python train.py --n_layer=21 --n_head=4 --n_kv_head=4 --head_dim=32 --norm_eps=1e-05 --attn_scale=0.177 --optimizer="soap_variant" --lr=0.0082 --weight_decay=0.0 --warmup_steps=200 --decay_fraction=1.0 --train_tokens=278500000 --dataset="wikipedia_en"
Each number is 50 + 12 x the weight over its row's rms, rounded and kept within 0 to 99. Layers, rows and columns count from 0. The size before them is the row's rms in percent of the matrix's.

# o: layer 13 attention output (transposed), 128x128, rms 0.068, rows 124-127, columns 0-127
# v: layer 13 attention value, 128x128, rms 0.0546, rows 125-127, columns 0-127
# up: layer 13 MLP up, 512x128, rms 0.0786, rows 0-23, columns 0-127
# down: layer 13 MLP down (transposed), 512x128, rms 0.0786, rows 0-22, columns 0-127
o124 115:58 35 55 38 50 36 50 45 47 53 54 37 41 38 52 42 38 17 47 54 55 51 47 37 71 71 61 24 28 38 52 35 61 51 53 43 41 60 54 62 50 30 39 45 47 47 60 39 45 43 42 43 25 47 53 68 62 56 47 48 63 42 59 42 50 25 64 50 45 34 49 45 55 66 54 48 62 69 28 54 46 53 48 62 43 55 53 48 68 45 38 53 54 45 43 41 59 64 54 43 42 54 67 06 45 51 50 59 35 49 45 51 41 59 78 22 34 85 50 46 62 53 36 44 52 67 47 52
v125 121:55 37 62 56 43 60 38 58 38 48 50 79 47 43 49 24 60 33 63 51 51 34 30 68 43 65 46 60 56 41 68 63 48 55 43 32 49 57 69 68 58 37 26 36 47 40 40 63 47 58 42 52 55 55 44 56 50 55 51 49 69 27 65 57 55 41 58 72 53 48 52 67 51 52 50 55 54 55 37 56 49 26 53 34 61 37 55 58 60 62 60 37 45 55 38 41 29 28 45 37 35 52 35 81 51 49 77 47 74 56 31 63 34 47 55 37 66 48 67 60 35 40 49 48 48 67 43 51
o125 114:49 55 41 44 50 27 59 72 58 43 49 31 54 51 52 67 73 52 51 48 52 55 60 49 44 43 41 42 54 44 54 63 47 49 60 47 63 57 32 49 38 50 55 56 41 30 67 47 56 43 64 38 35 37 63 43 47 49 50 73 44 59 61 49 51 55 33 59 45 60 51 61 71 59 54 73 36 78 47 29 53 46 55 58 27 48 53 39 65 15 62 54 35 53 38 67 60 53 42 64 37 38 31 36 64 55 55 71 63 48 56 38 69 48 49 62 67 39 49 28 47 41 69 65 37 24 36 63
v126 113:46 40 33 56 34 74 41 32 34 41 36 46 48 44 61 44 50 46 45 43 55 45 76 56 23 64 51 29 54 69 48 41 57 52 54 62 58 41 41 64 31 52 27 34 55 40 42 49 47 56 31 52 51 54 43 35 44 44 52 59 41 43 64 59 45 66 57 34 60 51 43 41 54 59 52 60 39 55 55 48 74 37 20 77 49 51 53 50 24 77 57 46 54 60 62 40 23 53 61 64 57 42 39 59 58 39 39 39 48 59 49 58 57 58 66 50 48 45 40 72 62 19 45 45 42 66 63 56
o126 105:50 62 39 44 58 56 66 65 54 58 65 35 53 66 44 43 44 41 22 61 66 66 43 67 39 54 57 47 42 50 37 70 59 39 44 52 45 51 46 47 47 21 71 46 67 62 64 53 47 26 67 66 42 52 76 47 66 60 68 71 55 19 53 74 68 54 57 60 59 58 38 48 53 29 54 55 69 49 65 59 50 54 45 67 41 56 56 39 53 45 39 47 58 47 63 33 37 53 63 51 66 37 47 49 37 63 39 50 46 60 48 41 56 40 57 32 50 38 67 40 56 33 62 66 43 41 71 62
v127 120:49 62 53 53 65 25 69 41 61 43 59 57 44 53 52 41 42 40 72 55 52 59 50 56 55 41 51 36 55 45 39 58 74 72 52 21 63 59 30 55 42 29 50 47 70 50 20 62 36 50 69 50 59 33 69 59 37 57 27 35 33 46 46 60 52 37 55 55 46 48 61 49 33 36 68 41 47 41 46 54 53 54 29 50 27 53 79 51 32 42 58 46 42 47 54 31 39 64 25 68 47 58 46 56 58 51 45 38 53 58 57 59 45 61 56 45 49 57 38 59 52 55 46 24 51 65 35 62
o127 107:42 66 45 49 46 65 39 56 68 39 57 45 62 61 48 50 36 43 48 50 75 40 60 59 43 50 56 43 55 41 40 42 68 50 49 69 48 42 57 46 40 70 30 64 25 68 76 43 40 49 63 37 56 52 50 42 62 44 65 50 62 51 64 47 52 80 50 41 51 47 53 65 81 71 42 50 44 55 50 51 47 69 37 21 59 58 42 43 56 63 41 53 66 39 40 62 67 68 61 72 73 30 37 36 53 41 49 41 58 49 61 59 41 54 38 49 41 72 63 30 48 73 58 43 59 42 54 54
up0 103:42 48 51 73 57 33 43 63 33 39 43 51 40 46 38 69 74 23 65 27 41 59 68 37 55 51 36 35 49 49 68 49 51 51 25 51 59 59 59 42 48 30 42 50 48 34 63 37 42 62 55 32 41 76 65 38 44 62 74 61 43 42 50 37 19 37 68 27 60 56 48 59 63 63 64 54 36 64 61 53 41 63 31 72 43 44 41 54 48 76 54 41 58 54 50 55 56 49 60 61 50 49 63 47 36 42 48 55 49 53 53 67 53 56 43 54 72 52 43 56 60 41 42 59 37 61 40 61
down0 089:47 46 62 24 52 73 45 54 54 57 53 59 38 46 66 31 59 65 57 59 47 41 44 48 44 69 45 71 42 42 52 67 36 51 71 38 48 63 63 57 48 72 39 54 62 51 40 39 03 23 58 55 63 32 39 57 45 48 31 41 56 54 51 31 76 60 56 66 30 40 61 57 41 51 63 51 66 52 49 42 44 33 58 38 64 38 49 43 61 52 53 64 81 58 53 42 54 38 52 42 61 48 64 46 69 59 67 55 51 63 52 34 46 59 55 50 49 40 66 37 46 66 55 54 54 39 45 46
up1 111:62 60 31 34 53 52 45 46 48 56 58 46 38 50 48 51 48 64 46 50 42 40 46 66 63 31 51 46 51 71 54 55 24 48 49 62 45 39 48 55 55 58 52 38 55 43 48 54 50 54 57 49 52 53 87 38 28 55 30 48 64 34 45 39 60 63 45 52 46 57 68 55 55 82 55 58 40 60 66 27 38 67 48 56 37 44 36 37 48 37 62 39 33 55 37 29 35 56 44 48 64 37 33 44 56 23 69 61 53 42 37 69 54 32 30 38 57 18 49 54 43 42 36 51 46 40 77 43
down1 097:39 48 68 51 65 31 42 53 48 39 35 45 67 62 51 64 39 36 41 43 41 45 48 27 39 72 52 66 55 39 48 40 58 44 54 68 48 56 64 42 42 52 65 36 53 46 44 42 60 71 23 73 32 56 49 42 50 43 61 47 46 55 50 63 63 35 45 43 40 32 41 20 39 47 56 34 48 40 57 56 66 23 64 34 53 56 42 60 50 57 62 60 48 41 52 50 68 44 47 66 43 51 72 52 41 61 53 38 62 75 82 33 55 53 60 74 42 81 53 47 44 50 51 40 51 56 42 50
up2 101:48 61 34 47 43 34 36 38 59 51 35 48 46 63 44 47 60 62 54 28 52 40 40 62 54 75 35 37 46 72 39 51 52 59 50 43 46 66 48 44 46 48 47 54 52 44 49 47 24 53 51 51 59 70 49 45 50 67 23 43 89 56 47 46 40 37 57 52 69 35 44 55 51 42 75 59 22 37 61 65 64 43 52 63 44 28 32 38 55 50 37 56 32 60 67 38 72 56 60 43 55 39 58 45 30 34 68 31 61 62 38 76 59 49 47 68 42 53 47 61 47 44 53 52 54 61 53 56
down2 099:47 64 56 51 62 76 61 52 56 60 42 51 59 58 38 31 32 44 40 76 34 42 48 30 44 35 58 52 58 52 62 52 35 63 53 40 45 47 38 46 38 35 42 50 73 43 62 65 40 69 40 37 54 57 51 40 49 39 68 40 31 51 46 61 48 55 38 49 56 66 55 58 62 44 42 54 70 51 70 39 51 52 23 45 42 48 76 54 36 54 38 65 81 48 49 44 58 46 43 53 62 35 53 78 53 58 38 82 37 49 55 28 57 51 44 31 41 53 36 65 71 65 38 46 42 63 47 55
up3 098:52 55 32 45 55 63 55 55 30 67 70 29 73 42 42 46 36 44 65 40 47 43 27 40 48 62 72 38 29 33 70 35 53 45 47 48 35 37 56 64 44 38 39 35 68 70 58 70 56 66 50 48 67 39 53 44 46 61 63 59 33 40 43 63 58 63 60 43 42 55 50 59 51 51 73 45 45 52 51 54 30 66 41 70 43 41 43 51 57 43 60 36 50 42 54 81 30 54 68 49 43 33 36 48 55 28 72 69 49 46 42 43 55 57 41 54 47 58 40 30 47 52 36 36 44 50 37 43
down3 098:48 34 59 37 49 82 47 63 66 50 49 39 39 63 50 61 40 47 58 53 45 47 75 56 19 43 62 87 42 49 33 39 33 62 56 26 70 70 31 47 64 40 50 53 57 33 49 52 42 39 53 56 37 52 65 48 50 39 70 56 45 47 48 48 61 54 65 48 66 39 54 51 30 57 36 37 58 45 52 51 57 39 36 49 36 53 59 52 53 33 29 38 47 40 53 48 52 50 52 35 29 69 56 41 32 47 40 44 41 59 59 61 50 53 50 48 41 58 52 77 38 48 47 80 64 60 71 54
up4 096:28 60 51 70 37 32 40 37 46 58 54 38 69 33 42 62 63 55 50 62 31 57 48 29 43 62 37 56 47 59 41 54 51 46 41 44 48 56 43 42 60 59 50 52 46 52 65 42 57 64 49 64 51 45 43 52 48 44 42 59 62 66 55 58 40 56 41 48 30 61 53 53 55 47 54 37 41 43 79 46 63 66 40 80 54 53 32 40 63 36 74 41 55 34 34 35 53 59 64 45 24 57 53 46 39 64 33 73 45 54 51 36 82 61 49 51 54 36 34 42 32 51 16 61 36 56 57 68
down4 090:53 44 50 34 47 45 42 46 61 65 46 41 55 45 59 50 46 53 22 37 61 58 60 59 58 57 56 70 65 40 35 48 47 51 39 45 37 47 42 61 46 58 53 38 71 49 35 50 38 51 53 30 66 67 66 48 51 54 31 36 56 22 39 29 56 42 39 55 53 51 56 51 56 50 50 82 54 55 28 58 20 39 48 13 60 51 41 37 62 69 59 58 49 60 74 69 34 53 36 60 49 62 42 58 54 53 53 55 68 51 33 57 48 53 49 62 52 68 62 41 42 40 67 38 64 42 43 23
up5 107:16 44 21 35 49 54 55 43 40 29 66 58 49 62 49 40 47 40 60 71 47 36 77 55 32 67 73 36 40 36 75 51 69 47 57 65 62 63 35 57 53 33 66 35 46 55 68 47 63 45 43 43 67 47 53 59 59 45 64 44 55 40 47 46 50 52 42 76 57 61 63 43 41 53 53 28 52 27 48 48 69 37 58 43 48 57 53 52 35 36 39 38 50 68 56 45 58 50 54 67 47 51 55 35 41 79 38 38 62 58 63 50 54 53 55 52 57 55 52 55 46 52 38 37 45 27 65 41
down5 091:59 53 73 33 50 29 15 51 29 61 58 41 54 64 45 50 41 49 39 33 49 51 44 51 51 60 47 32 55 56 28 59 50 54 46 59 67 48 39 78 58 63 39 65 46 50 33 54 29 63 58 41 49 59 65 50 25 69 43 57 25 45 54 54 45 55 41 40 46 51 35 51 46 38 65 53 52 67 50 37 44 41 67 59 65 44 37 60 66 52 53 56 62 43 39 60 60 54 31 33 56 59 60 75 31 37 63 72 46 50 43 52 54 54 42 52 49 51 39 44 54 49 80 30 73 41 52 37
up6 109:41 38 52 43 39 49 26 57 40 25 49 52 44 48 31 62 72 29 50 38 38 48 42 49 50 60 49 42 51 61 53 39 48 36 40 20 30 54 27 45 49 35 60 42 55 20 46 43 48 40 44 37 46 38 42 30 48 51 47 46 30 54 29 43 37 63 51 54 54 36 55 45 51 53 47 56 57 44 57 33 47 29 32 51 41 42 39 64 47 73 29 48 40 46 40 53 40 48 54 30 52 45 57 47 47 34 55 51 58 33 46 30 37 58 38 24 24 35 52 30 38 27 51 59 67 68 42 43
down6 110:48 39 61 65 35 62 43 54 43 70 44 48 41 38 71 61 69 76 46 38 57 51 63 40 64 59 57 47 31 58 46 51 48 42 56 61 39 63 65 35 57 37 57 50 56 32 49 48 50 40 41 35 49 44 41 55 42 54 59 68 34 36 53 53 61 44 59 52 91 62 52 40 45 42 59 55 64 57 63 37 61 47 67 37 47 46 55 39 38 55 35 16 26 45 47 73 65 55 33 36 42 56 28 31 60 40 48 50 48 48 67 43 75 63 56 59 47 52 38 62 53 63 45 65 51 61 64 33
up7 107:37 48 25 56 37 44 45 55 46 66 48 52 50 52 33 37 70 47 73 49 64 49 33 56 49 47 83 51 33 36 58 11 49 50 53 42 40 53 61 46 53 57 47 37 43 47 46 45 36 66 33 58 44 30 57 16 68 40 50 53 69 36 59 41 35 45 63 58 52 65 41 46 52 63 55 50 49 59 33 23 70 43 77 37 43 55 40 51 43 40 58 66 59 55 53 61 38 51 54 51 61 41 47 44 59 44 43 59 46 40 52 52 44 58 45 65 67 59 29 28 56 39 58 47 30 47 60 45
down7 120:63 39 50 42 49 50 49 58 30 79 61 58 52 67 36 56 40 46 50 43 62 51 52 67 47 61 43 13 53 59 46 56 30 53 36 53 46 48 27 68 49 50 60 61 65 57 51 25 34 51 54 60 48 41 55 31 42 45 67 50 61 27 37 49 46 51 67 30 64 55 52 51 71 35 58 60 37 52 39 61 46 47 36 58 50 22 58 44 52 46 67 44 42 39 56 55 51 49 55 66 65 54 32 46 36 64 76 52 45 55 51 69 57 69 81 43 38 54 67 47 47 45 71 32 59 44 53 56
up8 107:53 30 48 45 36 41 32 43 49 62 58 62 52 62 40 47 49 31 55 68 65 59 60 60 52 42 72 54 29 59 45 38 68 57 52 62 53 51 40 40 36 55 12 30 47 43 40 72 59 51 49 52 48 45 68 33 48 57 37 48 60 50 39 51 31 51 47 54 48 51 35 46 53 25 57 37 53 41 49 54 60 50 36 58 60 57 28 26 55 48 59 55 49 70 63 51 74 46 71 48 63 51 61 27 52 52 62 59 56 81 39 55 41 38 61 72 59 55 49 53 63 42 33 73 34 54 40 61
down8 116:21 44 56 58 49 31 39 53 32 37 56 50 42 64 61 48 37 48 57 46 52 61 53 56 64 40 48 41 46 68 49 44 60 73 53 52 44 60 55 53 50 50 50 40 48 34 65 81 34 38 59 58 43 37 62 64 35 41 77 43 49 62 46 38 81 36 58 51 49 53 56 26 58 56 46 51 44 40 59 43 45 76 52 63 36 54 45 52 68 39 56 49 60 48 40 53 43 51 54 51 40 19 48 56 67 45 57 45 46 57 69 53 49 69 36 45 55 36 66 69 62 30 39 31 69 38 63 22
up9 088:60 70 37 70 41 63 48 42 29 49 33 42 40 48 50 53 45 29 34 58 47 38 59 35 69 44 49 55 49 53 62 42 43 42 59 50 58 76 46 66 61 51 44 81 37 49 32 55 71 54 70 55 57 43 31 39 46 73 40 39 55 55 39 57 38 53 48 26 53 60 60 54 45 54 40 49 62 43 66 73 37 44 57 51 53 44 37 63 66 30 47 45 47 46 25 37 48 38 47 29 44 52 55 75 49 62 71 43 41 51 44 52 76 43 49 59 58 48 60 59 30 61 34 71 51 42 68 58
down9 097:72 36 58 53 45 33 45 45 62 30 52 41 53 46 26 51 44 66 53 62 74 54 45 68 38 44 58 42 16 47 47 40 32 53 60 67 38 41 21 66 48 45 37 48 71 46 56 51 53 33 44 47 58 37 61 52 55 36 52 65 31 56 68 44 42 54 51 37 48 45 19 34 61 60 63 49 43 56 76 46 59 42 36 51 52 48 58 66 35 35 74 45 51 39 63 56 53 57 75 56 72 38 47 53 57 47 46 47 52 22 53 50 58 42 42 41 31 62 52 49 49 62 36 51 31 51 50 50
up10 099:36 39 56 32 56 50 37 42 49 51 59 47 44 45 47 63 49 53 76 43 36 46 43 51 58 37 46 44 44 53 46 61 48 59 39 47 43 67 72 53 50 52 54 55 36 50 51 48 46 41 52 52 32 59 27 20 56 40 59 66 43 49 42 37 42 50 50 51 50 32 47 36 72 34 76 47 53 39 51 37 58 43 60 55 55 50 73 57 43 52 46 24 56 39 29 74 48 32 62 47 46 48 58 43 24 47 77 72 49 41 71 57 46 54 56 73 44 23 55 43 54 37 70 20 71 54 59 55
down10 095:45 72 34 61 60 67 63 46 59 37 31 64 54 25 30 39 51 44 42 51 32 40 60 65 42 59 58 58 46 50 50 56 47 42 37 53 41 27 42 48 53 59 61 53 71 35 59 33 52 52 46 53 58 48 59 84 64 49 44 30 58 62 40 69 46 50 57 64 43 53 63 62 35 57 76 47 62 57 56 51 49 47 52 52 60 46 48 45 53 71 33 75 54 49 42 31 62 69 62 59 47 69 36 55 75 60 35 48 54 59 35 44 62 46 53 34 59 49 63 33 46 56 14 59 57 41 50 54
up11 099:59 42 62 46 46 67 50 57 69 55 61 42 50 65 41 47 48 26 34 84 77 57 42 39 47 41 57 63 54 52 41 63 42 62 42 44 35 59 54 35 69 42 48 50 46 46 53 28 57 47 61 70 45 43 50 56 85 34 43 42 70 45 59 70 42 50 51 46 54 51 58 54 65 49 68 63 59 54 60 48 42 44 66 56 51 55 32 37 66 34 57 46 43 61 60 42 33 53 61 47 35 47 57 35 54 56 43 56 46 24 53 68 55 57 68 42 77 54 24 57 60 52 45 42 53 58 84 40
down11 098:51 68 59 52 48 63 47 46 36 40 53 69 49 55 55 42 36 62 45 40 38 61 57 81 56 52 69 53 27 47 80 41 54 47 37 74 57 47 46 69 38 42 60 46 71 55 41 40 64 68 48 38 40 54 58 27 35 49 58 56 33 45 35 61 59 69 51 54 51 44 60 61 48 28 47 46 39 49 40 62 64 45 40 63 51 62 69 45 46 57 25 43 41 36 37 58 71 50 43 68 41 39 36 60 31 40 52 50 60 56 57 43 54 55 41 40 48 26 77 63 43 48 36 52 62 27 32 51
up12 100:45 44 62 44 40 43 63 30 42 51 40 52 55 40 63 46 50 55 44 52 66 48 45 52 60 73 53 60 23 51 43 20 46 67 32 59 51 54 48 50 65 33 47 52 41 70 50 52 61 62 28 54 66 55 54 66 38 49 39 54 31 45 49 39 54 39 63 58 43 51 65 36 34 51 72 57 43 50 35 30 31 33 34 47 30 34 57 60 54 55 39 44 71 64 62 52 59 47 58 51 66 71 47 61 50 48 30 35 58 37 86 57 46 41 29 56 66 46 47 50 52 39 52 63 35 77 36 45
down12 103:43 71 63 39 63 48 52 66 29 41 64 47 69 35 55 49 47 53 58 26 49 40 51 29 64 25 64 67 54 45 37 38 44 51 64 32 58 57 51 50 64 48 55 43 49 56 44 58 76 61 50 33 42 68 45 45 56 47 40 58 44 34 60 48 57 37 55 38 57 44 42 52 68 71 52 44 19 59 69 52 39 56 43 31 32 73 36 36 52 46 63 69 19 54 73 59 58 50 62 52 57 45 68 65 50 57 37 60 42 48 42 57 71 56 51 54 48 54 48 36 43 47 31 36 67 45 59 42
up13 098:47 49 70 56 64 51 36 52 56 33 51 45 50 53 53 65 53 55 56 57 47 41 41 62 73 88 53 48 56 46 22 45 49 45 49 60 44 57 20 61 43 39 45 33 48 34 48 32 46 52 67 58 40 24 52 50 45 48 57 67 45 77 51 80 46 60 70 55 54 34 66 41 50 60 70 79 34 44 53 37 53 74 64 40 31 35 59 60 54 42 47 56 38 69 60 38 35 49 34 55 49 51 72 46 58 54 43 58 34 59 58 47 59 54 44 35 41 50 49 65 45 52 67 56 51 44 49 54
down13 099:58 84 53 52 28 60 39 46 50 65 55 31 43 58 30 44 43 41 56 53 60 45 52 47 43 42 51 57 37 65 54 46 48 44 39 50 60 49 77 47 47 70 44 54 50 51 77 52 49 50 35 63 67 38 45 42 47 52 46 38 63 39 74 33 64 22 63 33 40 66 21 16 60 70 39 30 67 52 50 57 52 34 42 55 60 71 50 49 39 57 61 53 42 47 36 39 43 33 59 48 59 42 54 52 46 31 41 63 43 33 59 53 51 66 48 51 42 27 26 50 51 47 53 50 55 48 43 59
up14 104:50 59 57 55 53 71 49 71 39 68 72 41 53 48 72 39 68 48 57 49 48 34 39 43 46 74 68 45 37 42 44 36 49 73 33 54 51 34 60 41 64 45 71 50 65 66 66 51 61 44 41 37 63 38 62 53 51 56 53 52 32 56 38 34 48 54 39 49 59 61 44 57 57 61 57 61 35 65 56 52 67 45 65 52 35 53 41 49 74 44 57 55 39 38 64 53 34 60 62 49 35 70 53 77 47 49 68 41 48 53 65 47 60 46 38 51 71 55 32 50 28 38 35 52 36 35 83 47
down14 101:40 78 35 47 75 38 67 39 57 49 40 84 52 54 56 66 37 66 52 43 42 70 46 74 43 53 42 48 63 70 66 86 36 51 55 43 65 47 43 44 57 51 41 62 48 51 43 45 33 43 50 56 50 54 29 48 46 37 61 50 63 62 53 81 75 45 60 64 44 54 65 32 52 52 39 60 64 41 73 47 61 38 49 42 47 54 59 65 51 62 40 44 48 64 44 50 54 47 36 42 55 35 48 54 43 42 37 58 56 79 51 58 62 57 58 55 48 55 70 50 69 53 66 51 72 56 43 49
up15 098:50 59 50 73 55 44 43 44 38 63 66 64 43 66 48 47 48 37 55 61 47 22 36 53 49 66 47 42 38 40 35 47 32 78 56 76 37 38 56 42 37 52 46 38 47 53 38 62 45 52 74 56 59 61 50 53 54 32 63 53 65 45 52 52 52 47 54 47 61 61 29 74 39 47 45 38 45 32 45 63 27 42 55 63 52 41 72 71 63 50 57 56 60 61 51 63 38 48 33 62 63 42 42 51 37 52 60 63 26 58 34 45 34 54 31 66 65 37 47 61 28 40 47 55 21 42 51 59
down15 098:64 87 45 40 31 68 45 34 43 70 58 35 59 43 65 51 44 45 38 58 50 53 43 81 29 46 38 57 44 39 40 44 43 41 69 48 54 47 57 32 48 63 37 49 55 38 57 50 66 49 27 76 51 56 50 48 34 45 45 85 56 44 50 51 59 58 64 32 47 62 40 48 46 50 68 56 56 69 31 43 44 49 48 71 46 43 64 38 53 63 71 43 55 52 45 41 51 46 59 53 34 42 46 26 45 57 57 45 55 53 53 36 71 57 60 33 44 64 59 42 64 61 56 54 43 42 79 39
up16 102:67 32 45 40 57 49 46 47 42 61 55 30 39 56 41 46 31 45 65 44 49 47 35 55 45 59 47 35 32 36 50 71 43 50 47 40 33 54 46 58 36 40 41 61 56 40 47 46 25 71 67 48 68 53 48 30 42 30 36 46 20 51 45 37 54 64 54 54 22 31 45 59 45 54 38 56 48 43 25 50 40 55 57 33 33 62 50 52 30 49 50 51 43 65 56 45 33 31 54 62 78 52 55 56 38 39 53 52 32 33 56 69 68 69 68 40 38 60 30 62 39 37 49 46 39 64 44 52
down16 096:54 39 47 46 39 35 62 49 41 69 53 47 35 58 60 58 49 39 61 62 52 44 35 40 56 63 53 51 49 47 47 52 44 57 64 61 53 35 36 45 62 32 64 51 63 55 54 46 35 52 26 52 51 39 75 46 46 52 59 47 41 45 22 49 67 53 61 47 46 38 47 57 49 66 68 62 49 53 32 55 61 43 15 40 60 40 17 48 60 45 57 51 48 41 62 56 38 35 44 48 56 68 22 56 23 41 53 51 47 60 56 33 65 59 54 63 64 38 54 57 45 35 40 93 65 44 44 32
up17 097:37 52 56 71 64 52 54 52 63 79 48 52 34 62 52 54 41 62 29 57 40 49 46 40 38 24 53 46 61 59 32 35 40 48 36 39 57 40 32 45 55 50 68 59 51 58 40 64 62 28 61 70 56 55 64 51 60 51 66 52 45 37 51 31 55 51 47 44 35 41 43 64 26 52 68 52 37 68 54 54 50 38 59 42 26 60 61 44 52 32 45 34 55 25 64 45 37 67 51 51 26 46 57 25 51 32 47 46 51 55 35 69 69 55 49 48 54 52 35 63 53 34 27 59 57 32 64 58
down17 097:53 53 44 25 58 57 65 53 31 38 49 54 56 42 59 37 78 32 51 47 32 55 58 59 63 55 45 39 54 50 60 67 45 55 42 64 39 41 49 48 49 60 26 70 46 50 65 41 67 54 52 32 59 46 28 45 34 62 53 61 58 78 51 57 49 45 23 41 56 64 53 55 63 35 34 50 61 20 59 48 67 51 36 59 68 26 66 54 33 47 42 51 52 51 43 58 50 25 54 36 62 50 56 68 45 53 62 51 69 62 57 33 36 38 72 47 47 38 70 40 45 61 66 40 46 49 39 53
up18 087:38 78 49 53 36 45 38 71 31 66 42 74 51 45 49 53 45 55 51 64 32 43 38 48 59 36 60 42 34 46 61 56 43 59 21 59 40 46 36 45 47 64 75 43 45 44 43 30 57 58 34 41 61 42 48 36 57 40 54 71 34 41 40 44 70 40 47 62 33 68 56 35 65 61 72 56 40 55 58 53 71 37 72 58 55 42 44 66 50 32 48 49 29 58 67 60 55 39 66 60 49 53 44 44 57 37 53 56 57 61 59 45 44 36 48 37 32 27 31 50 55 46 44 72 50 54 31 50
down18 095:42 21 66 46 45 60 50 51 60 21 49 44 45 53 52 51 50 65 18 57 58 57 57 63 47 41 37 38 65 44 36 48 54 28 60 62 60 41 40 61 43 35 41 37 34 46 37 39 20 44 39 38 38 45 49 67 48 52 27 49 32 70 51 62 64 42 47 14 39 57 39 66 65 59 45 34 49 44 46 55 40 50 41 47 31 57 58 51 60 36 45 45 49 37 54 31 70 62 35 53 44 59 38 39 49 58 39 36 47 23 57 71 40 43 59 40 57 72 47 56 52 62 40 52 50 43 52 52
up19 101:39 49 45 72 67 40 58 56 43 31 55 60 61 53 41 51 29 19 36 67 54 32 46 37 44 44 52 48 38 45 61 34 49 52 66 37 52 41 50 55 58 54 55 65 46 50 40 62 68 66 48 44 41 31 29 38 54 66 37 32 59 67 27 36 59 45 54 42 26 53 45 30 39 26 53 45 49 60 52 29 52 54 39 41 39 66 66 48 36 48 60 53 35 59 54 55 56 48 65 42 46 55 21 48 39 40 41 52 42 35 68 43 41 56 82 39 53 59 52 44 47 57 66 39 70 32 49 37
down19 110:68 51 60 66 50 64 53 58 38 43 65 50 52 55 39 43 53 59 42 53 53 50 52 37 20 39 50 51 51 37 65 44 57 43 66 54 39 73 31 38 54 44 45 52 40 49 50 52 49 54 48 51 45 53 44 49 45 32 68 21 43 39 42 43 38 48 45 32 44 26 46 59 43 42 40 35 41 61 29 46 46 47 44 30 25 55 80 32 34 46 45 73 37 59 56 71 44 60 49 49 48 60 62 47 45 51 43 60 54 52 55 42 61 62 62 36 47 51 29 71 52 51 47 75 20 57 11 58
up20 122:42 45 37 35 41 44 44 50 58 49 42 51 44 53 39 50 37 23 50 63 57 64 53 63 47 33 49 47 31 54 41 40 53 52 51 51 46 54 26 34 64 36 62 61 40 44 49 27 32 84 61 60 45 60 68 47 41 54 66 52 59 59 68 43 30 31 53 28 53 55 56 49 73 35 63 53 43 38 58 62 56 37 61 66 58 25 45 50 55 67 49 56 48 55 46 63 51 39 45 40 50 66 51 38 54 62 48 42 69 40 42 63 32 46 37 24 63 18 43 64 46 51 46 24 65 65 41 54
down20 117:43 51 33 55 44 41 47 48 50 54 44 51 41 45 28 43 23 35 63 56 26 61 58 75 48 33 62 35 55 61 47 61 38 48 53 50 60 51 52 54 72 59 65 35 50 47 61 48 55 68 54 53 67 63 58 32 53 65 34 54 69 55 35 56 52 44 17 50 50 43 77 64 60 31 42 40 38 51 55 47 56 52 58 20 57 66 48 43 41 54 61 61 30 38 53 51 24 57 46 48 78 48 53 46 63 59 38 54 63 39 41 39 48 36 66 63 45 32 57 46 48 55 51 20 43 45 67 46
up21 098:40 57 39 63 46 46 47 43 48 58 53 39 22 46 45 60 47 21 66 60 52 68 49 26 66 64 39 68 61 67 73 68 69 54 54 28 40 60 60 76 78 40 41 77 64 46 60 53 47 53 33 56 70 65 62 56 51 44 45 57 50 64 50 53 63 52 54 50 48 64 66 42 55 51 59 54 36 64 48 62 49 29 65 50 45 46 70 39 67 42 80 48 46 42 44 57 31 45 52 51 30 63 57 58 45 54 69 34 57 51 52 40 57 44 39 52 42 70 45 55 60 51 43 51 44 68 47 52
down21 098:42 18 44 47 71 53 44 57 64 51 43 72 78 60 43 26 51 64 44 40 52 55 66 70 20 36 60 42 48 32 54 49 62 59 47 64 70 66 52 28 31 65 50 50 27 57 53 43 78 37 60 52 32 42 36 57 40 39 56 47 55 45 59 46 50 42 48 20 62 42 46 57 60 36 48 53 63 51 68 34 51 54 42 51 39 60 67 46 52 35 44 49 54 49 41 65 37 41 39 39 50 45 33 53 77 24 58 30 48 46 54 60 41 44 56 47 45 57 51 60 53 42 56 51 49 46 64 53
up22 106:41 51 42 49 54 52 38 60 33 42 44 43 45 46 46 44 65 21 45 56 69 44 50 58 37 51 47 69 45 57 42 49 49 78 30 53 33 45 62 59 58 52 52 45 32 34 75 41 26 56 67 43 61 61 48 53 65 61 61 45 62 83 35 42 54 72 55 68 39 54 46 45 49 46 50 58 26 47 47 45 47 85 38 59 63 66 39 50 76 39 59 57 38 46 71 76 58 56 48 40 45 60 44 52 29 40 40 42 43 56 58 57 36 44 38 48 50 54 44 47 55 45 81 50 59 42 61 50
down22 112:38 35 48 51 63 58 54 17 48 38 49 57 52 52 38 45 55 58 63 33 68 61 52 45 45 46 59 47 44 50 38 61 52 48 68 34 62 50 47 33 56 70 50 64 48 43 73 46 69 53 76 53 40 66 21 29 69 49 41 78 46 40 45 57 39 34 21 57 36 41 52 51 34 54 62 48 51 36 56 69 46 42 60 48 29 59 38 48 36 46 34 59 57 73 44 48 43 51 45 56 56 63 44 42 37 63 68 45 70 60 45 60 46 42 53 70 44 46 34 61 74 43 37 49 35 60 55 64
up23 096:42 57 59 42 45 48 53 67 46 38 57 57 55 61 45 39 50 59 45 57 67 56 68 27 51 75 55 33 60 40 54 65 55 49 66 80 33 71 41 37 40 31 31 51 60 42 51 38 47 55 56 78 46 38 38 50 24 30 39 63 46 53 47 33 43 44 62 52 39 69 40 52 42 37 54 57 47 44 64 34 53 43 58 36 42 35 40 53 60 58 56 38 53 65 37 40 43 74 46 41 57 63 44 69 29 48 49 72 37 54 59 46 52 64 44 52 55 47 26 58 57 36 50 41 45 86 59 40